Part of a small language model's weights.
Training: a variant of SOAP for these matrices, 132M tokens.
Each number is 50 + 12 x the weight over its row's rms, rounded and kept within 0 to 99. Layers, rows and columns count from 0. The size before them is the row's rms in percent of the matrix's.

# layer 9 attention query, 192x192, rms 0.107, rows 0-25, columns 128-191
101:36 45 53 47 62 49 48 52 39 40 46 72 42 52 62 72 41 52 46 70 61 49 62 54 35 48 79 54 51 51 56 64 53 54 42 44 42 57 28 43 37 41 38 42 33 58 47 63 47 63 76 35 35 36 47 42 38 51 39 65 49 52 44 60
115:43 66 51 70 63 68 46 63 46 39 36 47 67 42 55 51 57 61 35 42 45 27 56 57 56 51 42 57 60 49 49 31 66 51 59 21 57 55 57 71 73 42 67 42 69 43 52 60 32 53 58 46 55 54 47 36 61 48 53 36 52 58 53 55
112:48 69 54 55 45 40 65 61 22 71 49 49 65 66 45 33 25 72 53 42 59 65 45 58 53 40 39 68 44 60 28 49 65 27 48 56 46 51 49 40 44 36 58 08 42 54 41 56 44 43 56 36 57 18 51 37 49 59 52 46 47 59 48 50
110:23 78 48 64 60 58 54 59 51 48 34 60 54 54 51 32 42 42 58 36 37 63 54 47 44 30 69 42 45 55 57 38 42 55 41 55 41 50 38 43 81 32 27 49 25 66 60 47 63 64 44 53 62 56 47 54 50 34 45 49 57 78 34 46
108:72 59 43 42 51 37 31 58 56 62 66 50 67 62 37 38 58 54 52 45 43 55 38 48 59 53 34 51 68 49 57 57 54 69 45 64 70 57 27 75 62 58 43 58 45 47 62 64 56 77 80 50 59 35 40 48 42 54 76 54 38 57 53 48
103:45 51 39 51 59 44 49 53 75 39 73 38 54 55 40 58 55 56 61 55 50 40 59 56 50 46 55 50 35 60 31 63 46 48 61 52 31 63 57 45 59 45 77 21 53 44 68 68 47 66 34 41 62 45 52 47 67 54 60 48 33 70 33 70
119:97 36 34 52 53 42 52 27 64 48 19 33 63 57 41 40 56 45 60 34 40 19 59 38 45 52 52 54 37 40 73 53 51 46 60 59 63 38 33 38 55 55 34 71 81 53 66 53 33 59 50 55 71 56 30 63 43 50 64 68 37 40 49 39
112:70 71 54 53 58 53 29 26 41 54 62 55 33 52 65 47 46 57 42 59 43 50 42 61 27 41 38 50 39 43 56 39 62 61 52 43 31 59 38 48 85 55 61 50 53 47 45 57 39 46 56 35 42 41 44 70 29 47 32 48 39 40 74 65
112:50 33 54 52 60 73 65 38 38 30 42 66 38 51 45 49 51 63 48 35 40 72 14 46 39 56 42 61 52 46 29 34 38 56 71 26 27 53 53 44 57 54 59 69 48 34 69 51 44 30 33 44 60 67 56 61 75 41 48 51 68 51 46 42
111:33 37 46 48 71 34 49 50 36 69 47 47 45 67 62 66 37 57 66 45 76 38 53 52 78 42 59 47 44 48 78 55 54 68 41 70 52 42 29 35 43 46 58 63 49 51 52 54 50 44 49 54 63 59 42 31 33 64 56 72 41 50 53 54
107:54 07 52 45 53 54 74 34 52 59 63 43 37 42 35 63 51 20 41 51 47 49 55 42 25 38 59 57 94 43 74 38 49 61 57 48 51 47 69 67 29 49 41 48 59 48 63 61 60 64 38 69 58 49 56 52 47 59 49 52 58 62 46 38
106:38 53 40 34 57 40 53 54 22 66 48 32 59 54 38 68 40 47 63 48 57 56 70 58 72 55 45 61 47 54 55 72 64 71 52 52 47 58 44 51 61 38 41 34 45 37 56 51 64 71 65 59 67 38 67 51 61 33 59 49 71 64 75 48
112:37 56 55 68 71 64 60 64 60 40 47 38 48 49 35 51 54 53 52 34 22 49 83 46 50 63 56 49 15 64 68 41 61 55 84 45 49 27 52 62 36 54 49 47 28 53 53 70 52 43 27 47 33 44 39 59 45 61 68 36 48 61 71 48
107:65 32 40 45 33 70 57 67 55 44 49 43 35 48 54 56 48 31 55 46 55 69 47 54 70 66 68 41 52 72 41 55 41 56 44 50 61 63 56 22 34 52 51 53 36 67 53 58 51 54 46 30 16 35 44 35 58 53 31 75 63 60 57 52
112:41 57 51 47 45 54 47 53 66 53 53 43 29 37 47 58 58 24 75 49 67 58 51 58 48 31 46 57 70 68 52 70 64 71 57 54 33 50 51 49 33 33 41 68 57 39 35 58 32 35 61 46 41 40 52 61 47 32 51 48 51 36 62 36
105:57 42 48 47 50 29 36 44 37 29 44 58 65 29 44 56 32 46 31 71 46 50 40 62 36 49 50 53 71 53 37 53 32 69 44 48 65 41 72 63 53 50 39 72 31 29 27 51 37 26 56 40 52 37 57 32 40 48 62 53 34 43 35 58
112:39 48 37 51 44 54 57 37 55 54 36 43 45 60 59 71 60 52 60 53 47 70 73 28 51 43 31 51 54 36 51 49 70 45 58 51 73 59 41 24 46 48 63 43 61 24 50 50 64 57 53 49 47 60 59 77 24 53 51 50 64 55 61 63
117:55 63 43 61 52 27 41 69 36 45 56 53 54 39 45 47 72 33 43 49 28 35 61 63 62 52 41 49 40 48 55 49 41 51 60 43 46 38 37 51 59 49 57 44 47 73 80 50 67 49 42 32 44 54 40 59 43 40 52 59 53 66 61 72
108:62 52 60 60 61 71 57 48 35 43 35 57 63 48 35 20 40 68 41 71 39 66 59 68 47 55 46 54 66 61 54 46 55 49 16 56 40 32 49 36 29 32 61 57 31 32 47 53 60 60 45 60 52 58 59 50 42 61 55 52 57 38 47 33
112:45 61 32 57 60 60 63 43 29 64 64 68 23 35 46 61 81 32 42 56 41 61 59 53 35 47 53 61 40 28 44 37 72 51 59 72 48 32 60 57 54 66 38 33 63 37 44 65 66 53 60 65 46 55 26 41 68 61 44 49 65 64 70 39
117:67 53 52 43 53 28 42 38 42 32 12 48 68 51 42 66 45 53 67 50 34 29 41 69 60 49 48 48 40 41 32 57 48 49 53 33 43 42 41 64 59 71 59 74 43 71 27 59 50 49 31 41 57 33 41 43 55 44 69 53 46 42 33 21
111:59 83 32 47 27 54 40 50 46 65 39 52 39 56 46 51 72 45 71 46 52 33 57 67 52 48 21 43 53 48 60 37 42 65 32 42 64 68 35 65 51 37 62 30 43 47 50 40 57 46 69 45 53 59 41 62 53 54 35 67 69 58 46 37
110:31 43 49 55 37 55 60 59 46 60 33 34 32 64 33 35 52 53 19 47 62 45 65 47 35 53 61 53 56 38 44 47 75 58 39 61 52 45 46 82 33 67 41 59 39 63 34 32 46 34 37 55 30 40 43 49 55 59 44 45 66 53 40 48
117:54 54 64 47 45 50 29 43 47 40 50 47 42 50 68 27 61 52 58 60 56 51 28 41 40 40 42 36 83 60 30 45 44 48 50 55 54 39 50 38 57 51 40 44 33 62 53 61 62 42 42 54 54 54 38 60 49 62 34 36 36 41 61 46
110:52 50 37 29 39 41 36 60 60 55 28 68 56 60 56 48 38 56 49 49 65 65 35 46 59 33 30 43 65 38 55 61 32 47 38 44 49 38 56 59 51 32 66 75 49 69 63 70 60 43 40 41 47 39 66 51 51 44 31 53 63 45 52 63
115:54 37 58 33 54 55 60 35 60 57 58 53 25 63 50 81 39 46 37 35 54 66 41 53 54 29 47 36 36 65 72 57 43 55 34 58 57 48 42 33 48 40 57 37 55 55 62 44 59 35 50 57 30 55 46 55 67 52 40 34 47 50 53 20
# layer 9 attention key, 192x192, rms 0.105, rows 0-24, columns 128-191
103:43 50 52 56 27 52 42 69 37 42 43 56 50 44 57 71 51 56 41 51 50 72 73 48 24 54 48 66 47 65 61 33 60 42 66 47 42 54 38 52 33 48 39 22 64 51 37 85 45 71 44 48 47 50 33 45 44 49 23 53 61 54 42 52
117:55 67 40 62 74 47 40 59 63 53 60 45 63 71 73 61 40 47 38 60 33 40 59 41 45 28 37 42 43 39 36 50 55 41 33 25 53 55 68 41 61 41 72 53 49 60 27 37 41 37 48 43 57 61 53 36 46 41 36 43 58 51 71 49
112:59 44 16 52 50 27 48 59 39 65 58 61 78 58 45 27 31 56 47 44 17 39 57 56 42 80 64 66 50 57 57 51 60 47 38 63 55 56 47 55 25 47 63 55 47 52 63 45 35 25 52 29 41 43 68 31 41 39 45 38 66 41 66 50
114:40 64 24 66 53 64 52 54 47 24 27 36 45 40 39 48 48 46 45 32 56 48 59 51 44 66 61 38 63 46 44 47 50 42 53 42 34 60 25 47 45 42 14 72 58 48 51 53 42 53 35 46 39 63 66 52 57 39 52 59 67 49 58 64
110:75 43 39 51 49 66 50 51 51 59 37 52 59 43 37 56 46 40 40 42 53 79 46 54 58 56 39 52 54 52 44 55 48 60 41 41 47 56 50 56 59 25 56 63 36 29 48 43 62 64 47 61 37 52 46 59 30 41 51 52 45 62 60 44
105:73 52 30 36 53 35 66 41 57 46 54 60 40 45 54 21 52 54 79 64 45 39 54 19 44 62 38 43 52 37 56 55 21 53 53 46 43 50 56 41 52 27 70 50 57 65 65 57 50 56 43 36 64 43 50 36 45 20 61 55 59 49 56 29
117:84 48 48 52 58 42 60 39 48 53 30 32 40 54 55 47 60 27 61 27 53 26 38 41 76 45 60 48 42 59 64 65 53 61 57 58 36 51 58 50 49 63 57 49 60 26 51 46 21 64 43 50 52 39 56 46 64 48 62 54 32 65 58 65
117:58 66 66 57 47 58 58 51 54 60 63 53 46 55 39 27 49 53 48 44 51 53 53 45 40 65 73 46 52 62 70 43 41 67 32 37 26 70 66 43 74 46 71 46 64 74 73 54 38 54 59 47 35 35 48 52 51 59 37 80 41 38 80 46
115:43 32 61 58 32 50 53 43 45 38 72 54 56 42 34 57 32 53 59 59 59 46 32 53 58 29 62 51 34 60 57 51 44 52 52 35 30 41 40 51 72 62 58 65 57 52 56 34 55 42 40 68 49 57 51 48 75 46 63 56 51 44 61 56
111:61 43 54 43 65 39 44 52 55 71 42 39 67 57 66 49 53 58 56 56 67 42 43 53 63 52 66 47 51 52 66 75 49 50 59 51 43 45 39 43 36 55 38 51 53 60 45 75 23 61 62 53 60 41 19 46 09 53 72 63 27 55 38 26
103:50 52 61 54 46 60 45 52 46 41 44 39 44 37 53 81 54 37 61 43 44 48 32 53 37 49 46 60 39 54 50 66 40 45 43 57 53 52 62 39 35 54 46 47 56 60 51 42 45 51 48 33 49 56 43 50 30 66 47 43 41 45 68 39
106:49 38 43 49 53 59 52 46 39 47 67 40 59 45 60 75 31 50 62 53 59 39 56 67 42 42 62 58 39 53 39 59 53 52 23 66 40 52 56 62 48 36 62 52 80 45 57 42 43 63 60 38 57 46 65 58 47 60 54 38 40 62 46 57
115:52 58 55 63 67 64 72 54 51 44 37 26 51 72 49 60 71 41 46 57 33 64 74 58 34 65 25 64 57 61 52 31 50 55 40 47 68 48 55 49 46 37 68 50 50 27 64 47 57 63 39 63 29 48 51 41 50 44 41 54 41 38 47 38
113:46 36 48 38 49 85 53 63 69 63 42 21 50 51 46 35 67 30 47 69 55 46 53 63 53 62 61 64 48 65 51 58 52 65 73 45 33 34 64 61 46 47 41 66 36 37 55 70 77 67 47 43 32 50 62 44 57 61 39 52 79 47 57 58
110:48 52 66 49 49 55 35 51 61 65 45 64 59 32 53 52 58 33 67 48 44 54 64 53 38 57 32 59 24 61 40 71 36 41 58 77 49 72 37 49 62 49 40 52 43 50 69 54 34 52 62 43 50 42 58 60 50 42 68 31 38 55 33 31
104:48 36 55 27 62 75 35 49 56 58 42 47 82 54 35 38 26 49 45 63 67 70 57 23 46 56 48 61 60 35 36 49 41 53 58 50 46 43 68 59 45 61 59 73 58 67 35 55 48 57 65 50 55 73 52 45 42 67 20 55 40 46 42 53
120:65 32 24 67 38 41 48 45 47 57 64 46 33 40 43 42 81 42 30 54 43 49 57 59 47 51 38 53 53 59 59 77 60 24 65 46 65 48 39 31 55 62 44 53 52 32 49 61 55 73 82 45 73 59 56 44 40 43 52 41 40 71 32 48
126:56 61 41 13 64 69 49 42 59 29 55 78 48 61 46 71 41 57 40 31 47 36 37 54 42 34 54 53 57 50 41 56 43 57 67 40 56 39 44 45 50 37 61 44 51 74 51 56 45 61 35 30 36 47 49 46 56 47 35 55 56 38 59 64
116:63 56 81 69 64 65 45 50 34 57 46 52 58 50 61 32 33 60 45 61 57 40 56 66 52 61 45 46 57 67 62 56 37 59 65 68 49 32 58 40 42 28 69 49 43 49 32 52 68 51 34 68 51 60 55 48 35 56 52 55 44 43 41 32
115:39 64 39 55 40 61 67 43 40 63 62 59 29 52 40 52 67 51 47 54 23 54 41 75 31 37 75 42 44 53 74 68 47 47 71 45 33 58 89 56 66 72 40 53 46 34 41 43 42 32 63 65 58 54 40 82 49 51 46 46 51 36 73 39
119:58 50 65 55 47 38 44 40 55 36 32 57 42 56 43 69 24 56 48 67 64 45 56 67 46 44 58 48 29 58 47 50 77 59 43 31 37 47 58 53 57 63 57 40 42 55 57 47 37 45 23 30 36 50 66 60 47 39 61 56 50 33 51 49
113:66 40 30 53 13 36 45 54 31 65 53 53 45 58 53 40 67 59 44 77 39 46 29 42 46 53 30 42 53 52 21 56 52 33 35 48 57 47 47 62 37 36 56 31 46 35 49 44 21 58 67 68 49 54 54 59 37 77 52 59 82 52 51 39
113:27 58 64 44 46 51 84 45 59 53 59 36 61 58 39 50 47 67 50 34 61 62 52 54 61 62 56 73 40 44 47 45 39 29 50 43 27 46 47 56 64 55 35 59 53 43 42 61 60 44 54 23 36 49 81 55 28 70 49 60 52 49 61 41
116:41 56 38 53 37 56 33 52 63 44 45 54 53 56 54 54 75 36 60 33 47 59 42 51 52 63 65 47 80 59 67 48 53 50 52 17 55 69 57 47 55 46 53 36 47 54 63 61 50 55 50 43 28 65 58 44 47 58 52 57 75 50 48 44
109:72 45 52 39 57 50 43 56 42 51 41 56 59 61 51 44 49 55 45 42 63 55 43 59 35 43 52 60 53 54 53 71 30 28 34 53 62 40 48 42 47 44 59 66 52 40 46 57 67 47 41 45 28 36 69 55 58 57 60 63 42 66 47 72